config = dict(
    hidden_size=384,
    intermediate_size=1536,
    hidden_act='tanh_gelu',
    norm_place='pre',
    positions='rope',
    parallel_block=True,
    init='uniform',
    init_std_qkv=0.0344,
    init_std_up=0.0344,
    weight_decay=0.13,
    warmup_steps=450,
    schedule='wsd',
    batch_tokens=131072,
    doc_mask=True,
    train_tokens=618300000,
)
Each number is 500 + 50 x the weight over the matrix's rms, rounded and kept within 0 to 999. Layers, rows and columns count from 0. Numbers have three digits each.

# o: layer 5 attention output (transposed), 384x384, rms 0.0469, rows 61-63, columns 0-127
# v: layer 5 attention value, 384x384, rms 0.0488, rows 62-63, columns 0-127
# q: layer 5 attention query, 384x384, rms 0.0695, rows 64-113, columns 0-127
# k: layer 5 attention key, 384x384, rms 0.0676, rows 64-113, columns 0-127
o61:436559514497519529544438419530527520535519613514460514439609509494508598514511507489564448608578507501516537498505528419511450445624509486452472443500482496518512389448563571522430433485430494497458498495520530524492622509505548396533504523560484494519459466565532490510501524519463516578494626440395514433480442520486592537444617525561541479489509569600596515574506464597389499496516
v62:542536573523495460568502519452604459459471398548538543520564537530468457539423482420454512526489534473423487462483487448488443516600513479532537467543510472458541570478556551525389588467465498478557442474531489481526550473447469462472529491525432515500493483453433588446475479512528533467464485493488501555465455448435576548443491522471531543559512497539516458477490504465543489401469
o62:607546498509572495464481402531509520526489580457487475464463462479506397481469440502433510557489443589467411597536527478539440438546472422442582522531568507494545469500566464526553480542510451528479529442473558483505496515486546466465450521521514523477470375525476469472548519414522463534528432483527476475459512512508447550497411538532562497499485530442492456501451477520567501512526
v63:421435538482517510544451413478501509483464538422475565526592565454526511582466549495495493477459471492494508514600469478408507543424466480555515511400513460571524486462537506478482413476522462553485570481556470474551400467586479560559464569553402544503582411510559498505468568502519544469487514605449524412424497472529445570495510466491432575499565576482514515566487409504441416442555
o63:443414458522539508480496496483454535602487527535465524490477467514538534535502461506492397495532525485443520438504450606507513692376470510500641513402504492540522630499497415474462584543550509559510475448420497439537452490526392525519526494459517479520576414424431444544500534463530450492479609574444524571429486538494503485440509461483600598446487468419519509523501495475462499502450
q64:486542417514426374471473431448500553477452486556497419429500548447503546470432459464526530551408526418595471484449494548612448525455462482521553491489391484525488380503473580521479478464558537503486461512476508475438480511587504551514570553499520521421532537384560509525534425570386471489464515520497490483419572503426562507550516540502476549550591567510463525567457444472533484491442
k64:530505517503478500503453586482508451525474513469498448528535549517465493542566510492538496521482450549449544530482603436466479515449392505484519473518525488467507506455477546500492541431403461506513518529538604425530458493423432499518489528593556483575433553529448491561538482494497491492575463544462449436498394466608515456484527533451503473463491419474414474610539493514485525563568
q65:439512540555512483526531429464470475551547423517572413453495503431507539528470492501490527528508484463563449489448479468510524462543477472562498501489518520459480458532505531555527422508478479455468547461477501458557519550563488527535541478527511459584502515505532453437463535459455489460492563504557453517404533494493540527538456479409555516389554512483488550500480475477480510530505
k65:546514533527615492449408524491564363409455574539546526446513513527493476457551537543616446388450575553500489569520481566476396385498563486491477459434574517538599582461476450440459507463553543512490523605535405459449494634584528525559572539440580561417446448531478505553507481587506506457459450598490408540490498496470412558525534504554573487564469433487599540473528541468619440534555
q66:516460521479544505558510512561472495530522540527509539536489561508470527543599427543517434460527488524521551420519465451515475549429466507551526454589335477510518590440470464470519532490418551555514468511494453588526496539486419454500578527525432456495550497491526561475531521520490463465507473480491476513439488527475444479481489495439513503466503638542450513509553521515447432513508
k66:564493415465537517504557540532544539499515599523447523504481562590476508436527477582485519468550548529475450496508521515376526523503488578445469475494494507491478539491490504468467465560509477549492419633530533594467440386520532358519609415504475587446525588456522501526531541504467470555378459497445556462491505474510484461452469447607546537532484544452548485519482527518565472459452
q67:493524473509447494514480532504516490552422573468526538424474491518493536492493514493424482468448458531430497496450568526419548443447418517422540495477505467567460586493491455409458468547499513585483502544457502500461431475475482547502501495562602491514458535407440606574543533547494473572423490468410578465542474535526466463526492405508500515568425452457500524595494453529545470502487
k67:410456469439451588466481423605462415521452485517575490477406370381442429553427526493530603634560475455515433434471388528647561485578559490587486456531491482472483335590471540575437555519542587403518423448572441492508580516572500555509552530479506487469537473514543485387444462483535438404577566485524421470493534509584527493474396496441442512443585500552446480474472535416435497543524
q68:488548521517464482503580446578549503491499496485512472560483534468463494529515464509486456443448502507471490575554517502459531453528596483454502464524381510507513530501478474421484508530509589525494518486466430496533526582590389496438481591473492471494435498501444540500531455554457462455485494436508510572358426510518514480478463495470466519509494552472512514540500483542452463520553
k68:453451568525467556547477505493519385488532601563520525570476484376512478439401472488509534508579504548526487429534440541448460531494480447462532470444478483542490505505381466445538521591469556453562478566546478520527529495475571429561485491450532496471649482510533540457540401448518444520534511475525439436482545575626431445482479455502438507506498480624597480512529523486457472501489
q69:496541431540406532455464579444498507513425532481495549438475592540464554506523458483458496497429501569422475506471585481463501440444477553474539558495465502512439566519515572494486453505484500534452485457436522527542456440463439507515535506525555525457508531405472654576504480579455510488383509552352572428572502434500477536527466439573524490594473506458464540528452538545507498471506
k69:492508490545555521476462439514449500475556442509517501455489457472580549532469560522509556520508512459519517489555532470581396524473558499534452510478521527469525454492484531543481567461525490432514596377537428428509465549485500522593508547490449559495494484465489481488464561495506529370529503574507499542495547588454519538495437556400454450392561410562510461487457502436420547538580
q70:544446527415526442614499480528515506569496487438506460558512486527511507467530514472469575525529485414483512423496416478590529594549483556508509399490470485452551404475484484490528559392519479501527498483465458489474499540538550483504472541505428486543462528562550474522525572529529540443546458395510484530456476477482513459493507430445498498416557551501493601468522489477481551575555
k70:496432519499487490529471540452500459506495628572482542542395511435541485500433505495457517512516512592490497483486487499432467531471481454462480485457472511518554515475400459499509541562505564577527468491497561545589518473529465506492451533452483509511637413511534506418445474455520429520540507559528457430483506553549464439431482513444503493471532482585529481462513533493540450473508
q71:469482526479534474524422532527536477423500534454508498546401487601484567397493509562569474457525438468487395528530590537512524421458536540438637492485489478510542557540508465486435532523557611548502466479530501470454456551491438493555512503554490525523468534488396480559498535440504450484393451477502462617478504442496517511448477484489549471502479471508514533486547523455504426526508
k71:491511521536441534472476483489390537567517549504488441512532489441517576517478477465512564500488476434551546464539487479582492531492501467485419508475382555450457502575570556472498487561518489447577549471451487443421547543524465460566488546495490555480556495534509560519514507478566526470520527457493468520486617630507493480504485494467475551476513505401551520511433488489473506539533
q72:473493538527453550408530451460512446480522560492462484509476561509475500499482391452401541497461558485509559571427549504470396530499422464498493550493541491523499535471517585532521502551475475445447508521517513506520497439531426505477508515521488559488544540407499518545471394531516569551470546498474545476606511506538490559497476485538481509543505501564499428482452526475485560428506
k72:518549467530497517525497462514467506458510458443525456456497459554488557559554491527514492494579446506447541527461524521520501512502543504502517450531483473483500478454533530476505508418596473569486498462514503480419501507525504462478520437548519428520443578533499471483545514466454498528455523584485524512520468458486537521511535559570472466506484499518514498481529465517520482462464
q73:523515423522532500422469528402530525536477440542564501492510453456449491542531482471606562496414419408514465494531423492485496552591484503504477419489481488450506399427526508574521455446547475451396579560570446575528560468535484479537421461406549483525568571454493414545441439533537486548517489490471460479514532511549495467499525516471482589460523464505509537513447496548539537519422
k73:478519537523490460546453481486598385519413569470519614514423498507527562430544505432561490477491476539469431494504479550507477478523441527463549519518547521609517490469384472481496463522543538523492526423456585489528496521577575449460543505444530551548488493451474476514418472541427405554454463485512448517576450440508559463489528449506614494535466491581466450455573477543594502451485
q74:535541504521492518572456390439522511592397470462573501571470451570394531439517500489456571531416462435446482497540502461429519427488460501428583482548534487479476504528499497457493454563553523480549540400587508514510479498523460473478508454458477458514451497473459569529541537463534449450462523446516473506545544452551468492396559543450487550463598525548508517512631475454535555520524
k74:555516487510490440507530525560510505585473479469555542515518491515496474481478536490521450559453449456446502471470527533512458470540415502508477548558475452611518489546454467550464526439512469503504544439481537446509396500579556519520468488492491524524527553486534470569485512502488568488491460427456488621552460447479543571507534507536522492474554444509497487499452519473526539557488
q75:435474473468447483442570532499457514478417548513484489503510499407527559523504458456443536531507474590494528483491547499523460557524517482552535578581495540506484597515607520532487460502456461556421479560494515530504485510494418530530430458502505490557482500487409555510483442454526478574479565529515597445550549512440533442524543493551508427525430460462440530480621519493533468365545
k75:492545471478496456470511506527522476474520472439532523415480523531488477571524510539519468454482491457487476495448546505470482501504515542460476577524506425556489486374506535518468473530481482557462413515461538456407482421586548587437600433512556507482343503522468521519503440443448506577512527476452535487552474411478541501510520557499515491469478543485478512476565461544528475439489
q76:545539499558520468500438474516484526524525491515558489515442413587515534584468470522600477498508444508523521486535518517556505505497486539495531459522510542492456443520458513590531508503532534493498513449484513515521556512493499474554480498478499552534501501429540463492448473541535545493504423546462425510546505498524521502498452512492420512513529478592531459471371489456516522546478
k76:468517480450462540536469472446539524594479542576520506498495471468540478428590505533509568556461513478458494451521429570516542547487448448469496458501527447372490519527497501499496511546484504431497537475532455432562494508487498498471514527537536461495544443514523489556490523526533531480532466490480441495556555604555484542478540527580521543459497539500487482545521562512482495517490
q77:473480487517518470622414498561578489572383518524511453597493469479541476485496616504568499531535547461525465483536490466472555425526509499467557484474515432485523497475492444555495456521604516493536563440604492532488500557493513470484497515464507461452458549596539483569519547496497411439509456523572510538459592532510431533471467564453445492582484495506535501475538492458494525584502
k77:500510504535512564469507558515464469553524498526498477554560485540507500399427515490465482502511493514523480451575500567457500439498481467521488478523518552498556562592455491556527507492422491461504552523522477587535485535438536476582426521510434571447551473556455478535508531562538548470452405405498455538420506577450441502483481406554445547513557505524526511504469547479486528591533
q78:460499531522546498539462515578503508536459545536495523486540587465568494575482520510628486546510534433579501477450447592539503414549471514501515480455490519410468440455446454454512459507590502424482565515491477483558489588520588581474577555525585520476513471524592446500474487514548475434510422500513412506430579528505441495527372458517523587513468522451565574523460510457518465517544
k78:481538454469522509500534499469460529565489432560563443593504558474476543509504477509473567572481499463528522467587455481501468536497459405527500520475548595437482503546534474514538481481463540494569501523563444592574508465397508436490413546509432494513579491568507582538471595531549539434467476504523459536384555584470497462457470483561447534452544537483505475512473502488425486605526
q79:524452539440539552621454498490518381464531459428500451540487435562476469503469571517591469495526509523470486498519454488410552476483581491434578509542510481438555378471472519516426510470487552466490557355451569429508498561520567488495539542426491462519418521521528584493540561449435507483509487459516448518501403514553424540402461486527499562480519578551522443529499496483465508512532
k79:543460569503498530430528532557424536504526414461469505526506493521475589418530462502520491472487477531485518495553483489512472510492482560552565528530424487542586546539425483509521506480445523460505527488475509476570459577468530432553428470481461506516467581483398500529562491527442552536496454508532470547522496538487586529518597496476531458472500493498521492497497471534453567549485
q80:451427547507524513557470572547512501516551530548572510490510553441530489549554366595494541489433565474517458474504477486518575552543477516485504471440507567412485461580560481458512533584497519418442478557502527505527588484529573560533522501583609590505525490419552512423463589532602562465472457475448437434545497587449543434471495572520455462467477482414551527421479492493523427442458
k80:420442410501526551508435532475500579560477466545533444468506515531485591483487539564536591535512551432500537507535522520525499543474532403544506535473589443426440518561541509511499459570473523472461496507502462532556526429451509472528550538506477526563543567545508512484499497455508535497527504487509501561452579478536569538405544529491544523485529545444449520494540495424507480528561
q81:522490548502562494597399445505525467529601530531526397458498474563592516523525501538596534563483479541586575545533487529543508472434446439525533437499493547456479467521444506517496478452501577398506550457567487466572515562483497500497555519520517533505459601496527474528444513613522451484433389488449421582506559491461420582515439487517498541501501490494574511550442580495458440576600
k81:434455551477550499587420584461579460565498444534523468520495497500534469533478509544504643581528471534578534466503416554572528527529416442500511486501474567443521486609405481560483578424496616467546535431542573505583551533466562429549376553536494425502533459579524501501510473439488513448508453474544477516451499547543506502483610466536410501365445499588562502513441544517435484574540
q82:470434507483584533473488534502488481454550431512484486417554555561582493401526381486522415397519514519500625520520508510522414467409376426580538491413440442464498530581480520492581487565475481443512488520611428497466478538475453570432543466584594609481477468496566521523480565634475541435515522628471523509485580455519571547599454484445545492571457435536576521525424562515492552359479
k82:420501505427613522403459445533499437507453366493499475581465505593556620469562473415416482498504418529524420458500540439586467512620507581550544457533562539502471525460595490505424507538484505456461464504486424575557431471426492393584413492474411530499571510468480501608530543499554488438548580463521509483587454572564550554554525465598488406494562451527506533453547492495522557510420
q83:467521537500516499467440513475567462532468452553469490447510562461506486508500444546550554508483447473475514589474522505458542451550473589485520544517542528539483483506455507598524474497519490460492534431554511517469547481509514594500580484497507456529609418488569497522452553504531465524529461511472472476446559551515489531515509431433571645566589509431544525489452420510552540490458
k83:457523548486543442622454473481623466528479467541536495543471509464497497556516517533484513514494510513535511465477436587547475518450449442487448505481500474458511451534508488472583485471468432461566502448616513441559533545504461528400514453544536390495543560482556527492496498457519547432462383510518467550566542607534466524460551546425492510445418515569493507580436495484421469506555
q84:513562459525583466528411482476515541553567532458553411478505575512515423529432502482518588501496516473542547552460578582442487410584480477370496465513498565431511509499587495531418439536551626456526504423524466448490540436491516611452606507465462454531570497476483501487418580525542530495456415487477496549447556514523512582496423475415602547538583533536548473483441511437629466508485
k84:464583524531571489527478466561474521594478496578562497474434449451514509485546516569477607550468525447563364482502419619577495446526394481468618509442587496412581480530397459514442583449521525460590539379613540462517497580532572538455515487493525485535512477530474458503539474464588589488527362516528451570432598532513547451518447414461480505471403538529528484522422518566501489565513
q85:446502460567571492465541557457546531583534448462618469497458542658515559558464492492580522432599542436567535534477438536473447471448409488444494546540478488438516598402531500505425432463502584475486475456527506443513485507470535461482517427551482520492579510578427513545456499527445446408439389554547507470360544507501514498455488476396585499477417466616531548491570485540534554522445
k85:565494512434519541475537575494448542486486483496497522592553544539591471438448527499516462479562480517542484504542465447476479464467451450543571512498436524519561545490476519549488514486517493585502488521457461591602541516447570530525470474487386531464479441544548510565475530472503510444496527480512527497510518517515497517451483518503452482506428532497492512461424567498457531491481
q86:528455517541490452566556487470548452469546520524536541501552452521514479569443483560565561553496460458453420553437405453464619455537510465444429565498503489520466490509497442506445504490494530422470538520504532492402475522466488548518580454472465392547516569562497523443479543463542450448464505501457461423555417517505451528474425522543397506524384558490506538537649545455521524532568
k86:532455442559550485532456527445639518538484535560497458429552575498422417502580530642535560555486481514567459501508498571422470564453468429415462461488493486547501589464492447601456455577577523478493404488502492473508570516392585514441546487520586477472522579547496557384505439502500434551473446559464523476478529407458479487485458591508481468557452536466532592509427564423500448476541
q87:497493653427555531468506429620494502504447551458538486467479592389522452534514478442548480466464509475555495458492390502575485543495469442534441476538471602540536512463498472615512565404515533548531522547470492508518562531480542486553403514527562541519518406516473424550595562531558454508537467424543459457479545591498443446626557496451551465392554435401454508494421464514500517472532
k87:526518540427541582669535549502503431445525424508477425539450444480480502609568495482412496484553477405518570466542459399499545589461562481513484520494467537444474441427433465480722608490514418524550551509501538473548459493520537437587504431543471481534564383455485563402484446456496600507554506493519438544502474460493447481426506544506481491456558544480537559475464554577386491535535
q88:449491499494494504481507542531412457508428443509549374568353457593527572514531408450462528441439649543581479453447523500506487494517393475463571568516567519526505570461523473554496458523513531544427507474432510491558411473419608519488650464537452540457578452547472554545430529539595446380550474472608606417506653500452566570507561470381550519414493545512474475470482609420474570535553
k88:634481512505497570466535569445445494478454460525402504602571515579477500444498548529498480488493515560518561488475510539525452524514433457525569510553595545540524577523487539521577511439471476529504526542551499522569534505520579522590493508430475548440457482615477582535435524461557534497461474481484423496580553581568557553442569472600562546493372449444587514502420550477543551524479
q89:482479466465565438526477556440527462493528477494567444489515498494444543477490476525572528500539452523497567480511518551422476517468460414506553452457455501474479518484600545565506542467612561557455523442530569434494571490475545587519499421449488539475441508519476456519518448475479563513481482543497453539447505467492519497527509543541557548455519546427490498522455539584496480438504
k89:516548498447560562453521503466484562593489502503554506537435407535493492479417569525478473502549509470467494501601496581443503499567477516489522470470469412527537504515545484488473459505571535525474466505548499491509439505523504553444565514474423440469537462546451583545551552409521447526552433544447516515506562534495573489560495454414485530514533505429507477488405445478470511501513
q90:566515532463596572547440442502461406506548499502538470418439427584479532387476499593496458531504420517449491474457558446589503509503473488541572508495555437484473457522469459589529492528489517454550441502473458485527515533473427545529480513501537524624557522417477436506456505588513460553482504518471496571553469487597446519487531479510465464531459442486519553563417542446533536522473
k90:384510488468513556493458440516519390439530414487523446468485472482489481472556476476480493498439458494498510465453385462419545499422497558488524485546485458514477501563503470457416549527460586444582586568486456499429479568531506417504546518476513431501501497445573521441501469584519462516513447482606414523599536546511501551598557450576498436492555556521529491479530450580521455516479
q91:447507522505540465401552544499485500496471494473480509444575547418493474487473462546460517408508524513598469486515485464480504475527449520557512528509470574512553563482545449584514483508523469510473504561529490546539524517477585460513525433582501469441559487551484526542486573499461391505480465458539574473432597534419527458541514491465500492506544515386480516516512501528499544498416
k91:506540555442551505582551564446493519463465529466458436541562499490519525484466499529471522457585522483475557458518510458532500481455498513509479511518495556479491507440500479497610470448504533532518498484474492546501501519423557442499513546449419547475484489548564522532568548460493547463481498551577466550509450406456469475418422483535496489549387567482591502494426477525488529491453
q92:459427493493612405443521454509478450544540546502551550417401475463591533569484535573547520479490497447520508481502452581438470464541417439520462476458525549492482514462473518553521460504518468444508461466415419542543498598546502589499608492494629558586525461525548530494566465527538578474492490579397412502413461473564436446370467536413573566467527583477530581465523469514563505513406
k92:499548455477474583493457533421524482608439565489571546519503520515468531502558483625520569491466446535535547544522400607548482544521443461557511486497448547473492516512507469436442455499482461531492514471490513519552516498499525588485504502515477393493561596493438497489563452516411509501539473524475414515486550518449548374476512520475562515485515466543496505471524537524498450505481
q93:548487558499534387562435485534507498427411457510541420513434518460471442500542528568458543487460518555490493476476454575469588425574499550445465483458563493475436517564492457496500533403522558510536512508481513519468435557592506512466534501472559581445479505510592435467493563560501513539494465504444524501473473544511495477594565471523453436457535549519506470505429461494544491543429
k93:512417594473536622601492478528510510523514644521569535484430440396446406578502496562463471541550483432527469412519397588550594475518433397431600468432487447460490431483431427434514559448495557485603515460498556461510516496598501540414608501587614450564555480486533487374510483517544522472502390448512448470542613499541481388457434404395432495437472520603517543524552503502417477481564
q94:424370539561570400448527514477496579458438525505566483556425449489637558483510441545518536440406522518637566444494537604411499446548379485444419474440486594473482495544429496519530418459516489471525490514480404487548390533517486541568589508542481545504528495536482485500480561557541481524486438496463552552523491513539619518521473516452517521471455456481531491563485530433505523463498
k94:458458475391491466507490559498491500517469547489522509527471557418529462501580485498556543542490383559493478458414404553559462520535486358514492494486538562500498522523515444547485501489475467480516537462500551534556518565544633471456460463532478413527448470570524447484516431480520490481552534446485411490464527499527539463445441472536487518424464508563513444539495528515481518471513
q95:543550400585485543473446485427555524519544503544556497480620534383483507528486478566522512700527497464406467505491538446529524389613507487434495586518440427464500487568543419494551410497491457492469579471543453549442475462425499528475586489526419553523482562440606552405417597450569381492405519548492591508488504514496434516538403496469504518584435493406490528501543559421548466504521
k95:474416439454457562534466441476637540534550469489552588495536569583417415515467474521557469454515456467445523525472477580522550490485462446532527521445452497515490363503476486452472461528542527394564438591513492455553532542464564541493580467496530522414471540543556525471480423497513478504481402532439490531487484568520514523478506483421496480495512570514540496501495546445456528500577
q96:575556543542560501588529447502505520578536537513518467514443498467519522553540517527460499528443513495541608514442404529546490456579473442534475438523561394477473548483454461504533458575534534388535499543497509519441487555502506437466470571477503531430455495542538463480569550483517541561484510503420488549467522523536419570464443483462511432464517504481531532596501488497491468461525
k96:473548557538585505533429395477527443571465551505558491526477548545466487584528509612428498512489488509478498476574406528584514550510481486451488485454513464558503424463510469394492581465487583498487537481607456574516497426551424479416491510441469432485581506508586544468472438531518424435514465535498576569436580549511507411470562478563499516420466479570504479468444470493532456479521
q97:411494491496448578548501511465446466497504517506418544478455406537539454509511483555498463511498454488501540575501448475536538500444540522453472531530447412488465404624479544426502527539516534408518573516488543454417501480522559522465455494498445517531437521524585488442532495455462515550522541526413455507515508555567478551504527503565459547556524498514435528557505504545465403494528
k97:496483463519493503508478452493586450481514479497476520493476564509525538494414536499477456513472507528490460493535529456490493452502496567486568513489506494576469502515588558574464476586554562466439475503467497451467425485530406574492502513517527458512520573405485462509486540488508430537474566514531549496572504515524471460565450554553514516524548491551435446501543473523516481517516
q98:556590501505495527467433478486543423451601389557541498436422406420450535499453546541518514549448544498422469569431436373468617529547498559491549515532456411558581476511528500511475483601536482484466526516480512502444576510610561590524592467512528522526619579423590532493426492449531433611489522416470510461500447499477488537516480500479450474538471532466512511497567393497565457475562
k98:426448532560478521467563494475566520502510557491459523504489542464454422493403550417425435531456612460478447492517458472498530526517511560509552489446514533594579512462495515462509497547453443466509465511499441509490532570474475525494472429501547420490561469469539556473529468547504433494541517536506479486496543472530489535477446523461523532531482557424502489441454466519545524482536
q99:514486549440462486530465532553430479421509568492541477466438466447440463545473523471519498505486445524562554474583441510599470525471549400551490477546467591451524467528576452596485557406442511492492560489549495485574452576436539513499515490551520522513466499636565598479479507572487500495502488574497517536446495568503456450419475529521467487440456489460517380562495552475485432490493
k99:576454474506538633471390501542513627507507494534478490574538447527458539546543573561369647482545366510556376449495448494516556558421441533464491432477497486449493475471382430453523568536441555546517501499412532521547552468536548447575451549467507397515544583582464366389604476427468587625599476498528400518519579673503458425559504497630516449360523439537583471532497401535409506524437
q100:522514531540518476522503450505488463520496511455527453514456500500489545462488414417555489428455484500533511476537508439581511558490414458475577511426456528421456496418497538515508507478520512519497386503438546471504547502531452492501592423539521491550462496492496579507508516548524540448497417532525481520484548521525507444571531489448558504430501436484524470523513467448523527460511
k100:470482504509537567474539545512456455486451414472460475556551547538543522407546506525456463471468469508488484440585465459512486526481524483535485527485506489473545520541445524605516494473445490485455501458512517536556477467442512401579442506462414483423451501556436472469508553469431486517485477489499534519477556618521556554499542459534537484431479525492515573465436564516446575523411
q101:525492517524481470546532503532503510531479548552514524524476421552552422497473537542466491489456474481505514471506473454607535516550487505483328514480565499541507473530464491472509568418521432493453506482434541500455438598561528577490486538414538524487545524556503486464539497480548546570528569435462423528514492481535474502407528519481490480490453458457554578511516489540395456578533
k101:529481469473395631480495483488574577592484591527556527463499560482493541585496475580525537495504440553594526536531464585479484427576471451579503505425437591538527490452508454570407488551409419523474439478463455555553604416471468392452522537455525547492551538485486539456525525469484407519528490508515518550430463508463546438444524473462515474542539518481505513445492465504547479506583
q102:481444507540554473496478501534531469527461369501497511540504534619533441447501496533470512447520512474554433509430419520490570547502464561447478528545595479516506446487479491578525511511587520481491551501485473480532457446478492596493573462518529512477556399515447367484442511448503525441567465578507511485417576489541582484551442441446555496516540461589576522423387473571453577478485
k102:494586490559518519577472476533569523505487526562575459443339479403479509555527491436512565617518448523631480472498390519519514494577399399552437416547517456488524484552500472562508519503514440416567515425537543461616439496544486597415514447566526483543656478438539434412496536546573485434458431526522494505490551455474502421518431538455413500558535450461505550556540502505370480451550
q103:419441485421463519471548541455458512474438549472489544461437464467573616578590486398543433424404386423502493494503483489579494501426552535649522523550509468528421416635511522394497466546468478434449419497637520503527441540473512513438419466531429497631430530494538474466540438532469528495675594494478369432464446489539598448418576509542492486539557497431386484626473486550414583383436
k103:508435455572479428491467516445660343459394492518520402501484625551526496435463487465550493476522453595428533519334582482553383404485568535409469545558539431584383475432559523481530529576493462554460503554491481472400553402501384463545516538489575441484499550396462421534544512403510557416514626489539466529532539489490454566579511566551541475550487488636425504537521475475602467549494
q104:410478443509450540435507454521506582563474500498476542584541455531539442547540588522423542535512505441444426463587547475542568566516560583513520616515565451455537580475430507525586498536445492513565518576531460594481477453468478467467457505447414367437504420460447499592498564402609533503501505531517485511444487475546472568532464529438433501514540528523448491380578482521506547505504
k104:509436464494477463513538470487519510523590552481578368523488447506511524563435489428560510536510467449567520508442491452489543561448485482524495503565471489470498458544481516519506358513489507460487482511438546506534446531458504507410529440556417582430545538512510507463466497467445518509433532502458511496445474410526469471440503464441508499505517461501505515569563522461497460462497
q105:412558583357458586489534420494422563470519488518404540527487471494527465502482426424522451566466368492499519473523457401674545543508546522586384509558467406531416497467491604425643534461434467388562454530509517545498496516409524539488417599460507460540430480470495471500560498468464416645620561490508404555477452577524456512493542583510396406437515490481516528454524491459442531578593
k105:486515500532491489508512461467617403490483499500501439460494472496422483576487485443547439518451485513471528476489496475530448514490528568479516504493541447536452468486510580575522491513475545475446549484482497429464458449467437566525533538498488544538570462447535458509446479481514462535496570544506552489526426555554472513517487484552479478509506399497441512561505500539552516529532
q106:541591503537505454511578567505548495424574330514512439521511516511532580407443452508520502450478527590560482474359432463458551563495506494524456437525520528548519516533491473594485595466612509516539518504470506491448448529434528535520551495497522547514492429501526438542560550503418566492565478512632491414434503488521529518530423516469463496420452503523511529494440507563506560499430
k106:478499557452559551524583556488504457528441476480483574553478527536516484558491483502504520528464499423539464461569546510524495507508514565510503455494398513489545455429511535408545469527519461488581601548537476582510443549440473495452551439424475516542554452481529632453505527475597531456470485518442561531569537516482519506453499419466494546488442486422490573487474555457418504513461
q107:478497453479503439459540493501455459494440499551424441595462516577482534475519549534476502467569532545483546470488436551509418440443477499524538532507457435506576498592452540440454592425552423502474508468480508557509546556592526502494494473433507590489508449488509436549537350450466498433541484520462483477422517523506534520538501530439544471499480485588483497560489453600486430486437
k107:517587480548446516407565407483392559501536550524434498560514577477522529522404497403441425565544500441424482564534556460539468480586513519528544431508510469536533483490680509459423444507526419377452556564410439566479445537517426543528513542460582579492514499454509568538456552518477443429467477503463494494583497514511502493471495523457470500552499423556513507475532506424537556454426
q108:575510547444452602511509590542526555421493415474466545663561471612531462424636490478578398306494466570565533528601549589500533617471500615533663532450511630402515610411556517488558501403483470525493496381463535569578472571494451387573399469460535552568406398613364528691553505558339493438572447470693402514563460482554542554557667414552486480388448540465500360440449453583558565523541
k108:525441536434445502487594582631515502497508519508397419482521351416533463521481533467529515540539428407485512419531530519539480472567486619468371526505473530514407512550433500609611534415504521460494530470477512500495485521547514478491486534579536472482471442525472448472516499545487591552536576427489506487539470567523518440452493431467435467446574447513524584594476540537498580477476
q109:506389538419505534407529475577480505446490472515476485551473551579568521479489374453480511440465475495544565494571458500553473552451413502584531432524465531468515500523461587543500557474493536510499472483497460490582555512444447509538428524519485584533522434492460431556550535585514499463571468464539420527501512541527577500503486526507489452414601444525509413440412423487451512503491
k109:521495461367422518439542411497486531471480479458464401517479483483546585499453546413473481473487421618482488426542483437553461568504481491610482442590505411499482485546458549563566591493433432519452476527491587433521526495546382411530463545505456404587516515495444443364471591436411475541632637463570449528504535513521502513553514481539483447460620420534447364519490472620478516565567
q110:464478505337316520481541402521537583421481509443398595544520437511517409392512483343499378441563325608510542477761587375571388629415597530687609440644492485530492445399483644319479583349351479467352395387493654546615464546418442345602366506432358529540416539517447555576640435414259532622758624450536384492531397555469475557512687620654473433453656467510374400548522428555377512525607
k110:516544502522494443515437438536514462519510518499460486435456479516517521531490519494563479492496496487467496537447538539534496460524510537457482513488576489533461500490504526567494533501550528460458521465533484412458477450551485573482515475519527531523489531453526402496494472556512454540465493478460473441484472502533459484516485496534485487511492443498516490582553521441551497480515
q111:452533456498479543479495395505534565519600523517476560428564483471478512509513470362518566527542505540506536481513515501569442531499445402535557453497460491579495491501551504405523519444452532513445468531578441452448560376488449530679485547531454484474485439512490555487370479516482435553479500509566517552575618532485524483536539489462480510454492469531506495425487532469542479488504
k111:475556496471463496456546560460481503400516414494527552508500391545506566398494518421512511488496535514470503468568588448620436575470449458509439576435434506431501475515517515497552504409537560617477507442418527476504574485518500447519473546464392485476414480486500481469490570488426634489503489480519573529431440501592440590513598476536516447496496499498507430548468514558497481534477
q112:594486473575507442500506503454495496522496426581469562591534522478586505433494534546471509422573493542487466525446522557381462449587526569367458515489528465537484474506452481544479437510527454503545471413444514451451510506564524440514535338476523454421505472444504442497560450475459528524502461519469547485542469475557548590447479526461548459528490454563506532474479503525520596528520
k112:506461551522533443570543499499356462511501603545468472516510604343489569617535483513592481576464466507468464537518460551479577394454461461568492541475519524452526529565457481447472570476569490434473516529520504526583504498532518566399570520576536465524492482523611530426568537515431511435478454478473454494484554456506467375507513563451471536522438541432490553532540507490459498482452
q113:509452467519503497429486491518522522552442460551464522577435481517568696418442525464419488497447483447564472416537592418498572458569546448460400490522529369451483472472481528550611466532402488560554425624489454574506524469411547433416443525536522501444593522453539521516418501468506456482512554520498594474435499546548488458562426572446491510575568486481421570557486461485436612554403
k113:518495464498587508396604472477530439422555542399513502465441484501462568431427462466435468543445450584544540509455517515364506491484540436536467515496511517557462460528429532442549453539557488544618481560559538485512464453499506512538546518507446591554523441424474523516464494509455403359475562490470523452442566412485461574536415506519517570563595525520456488492509495439632558519383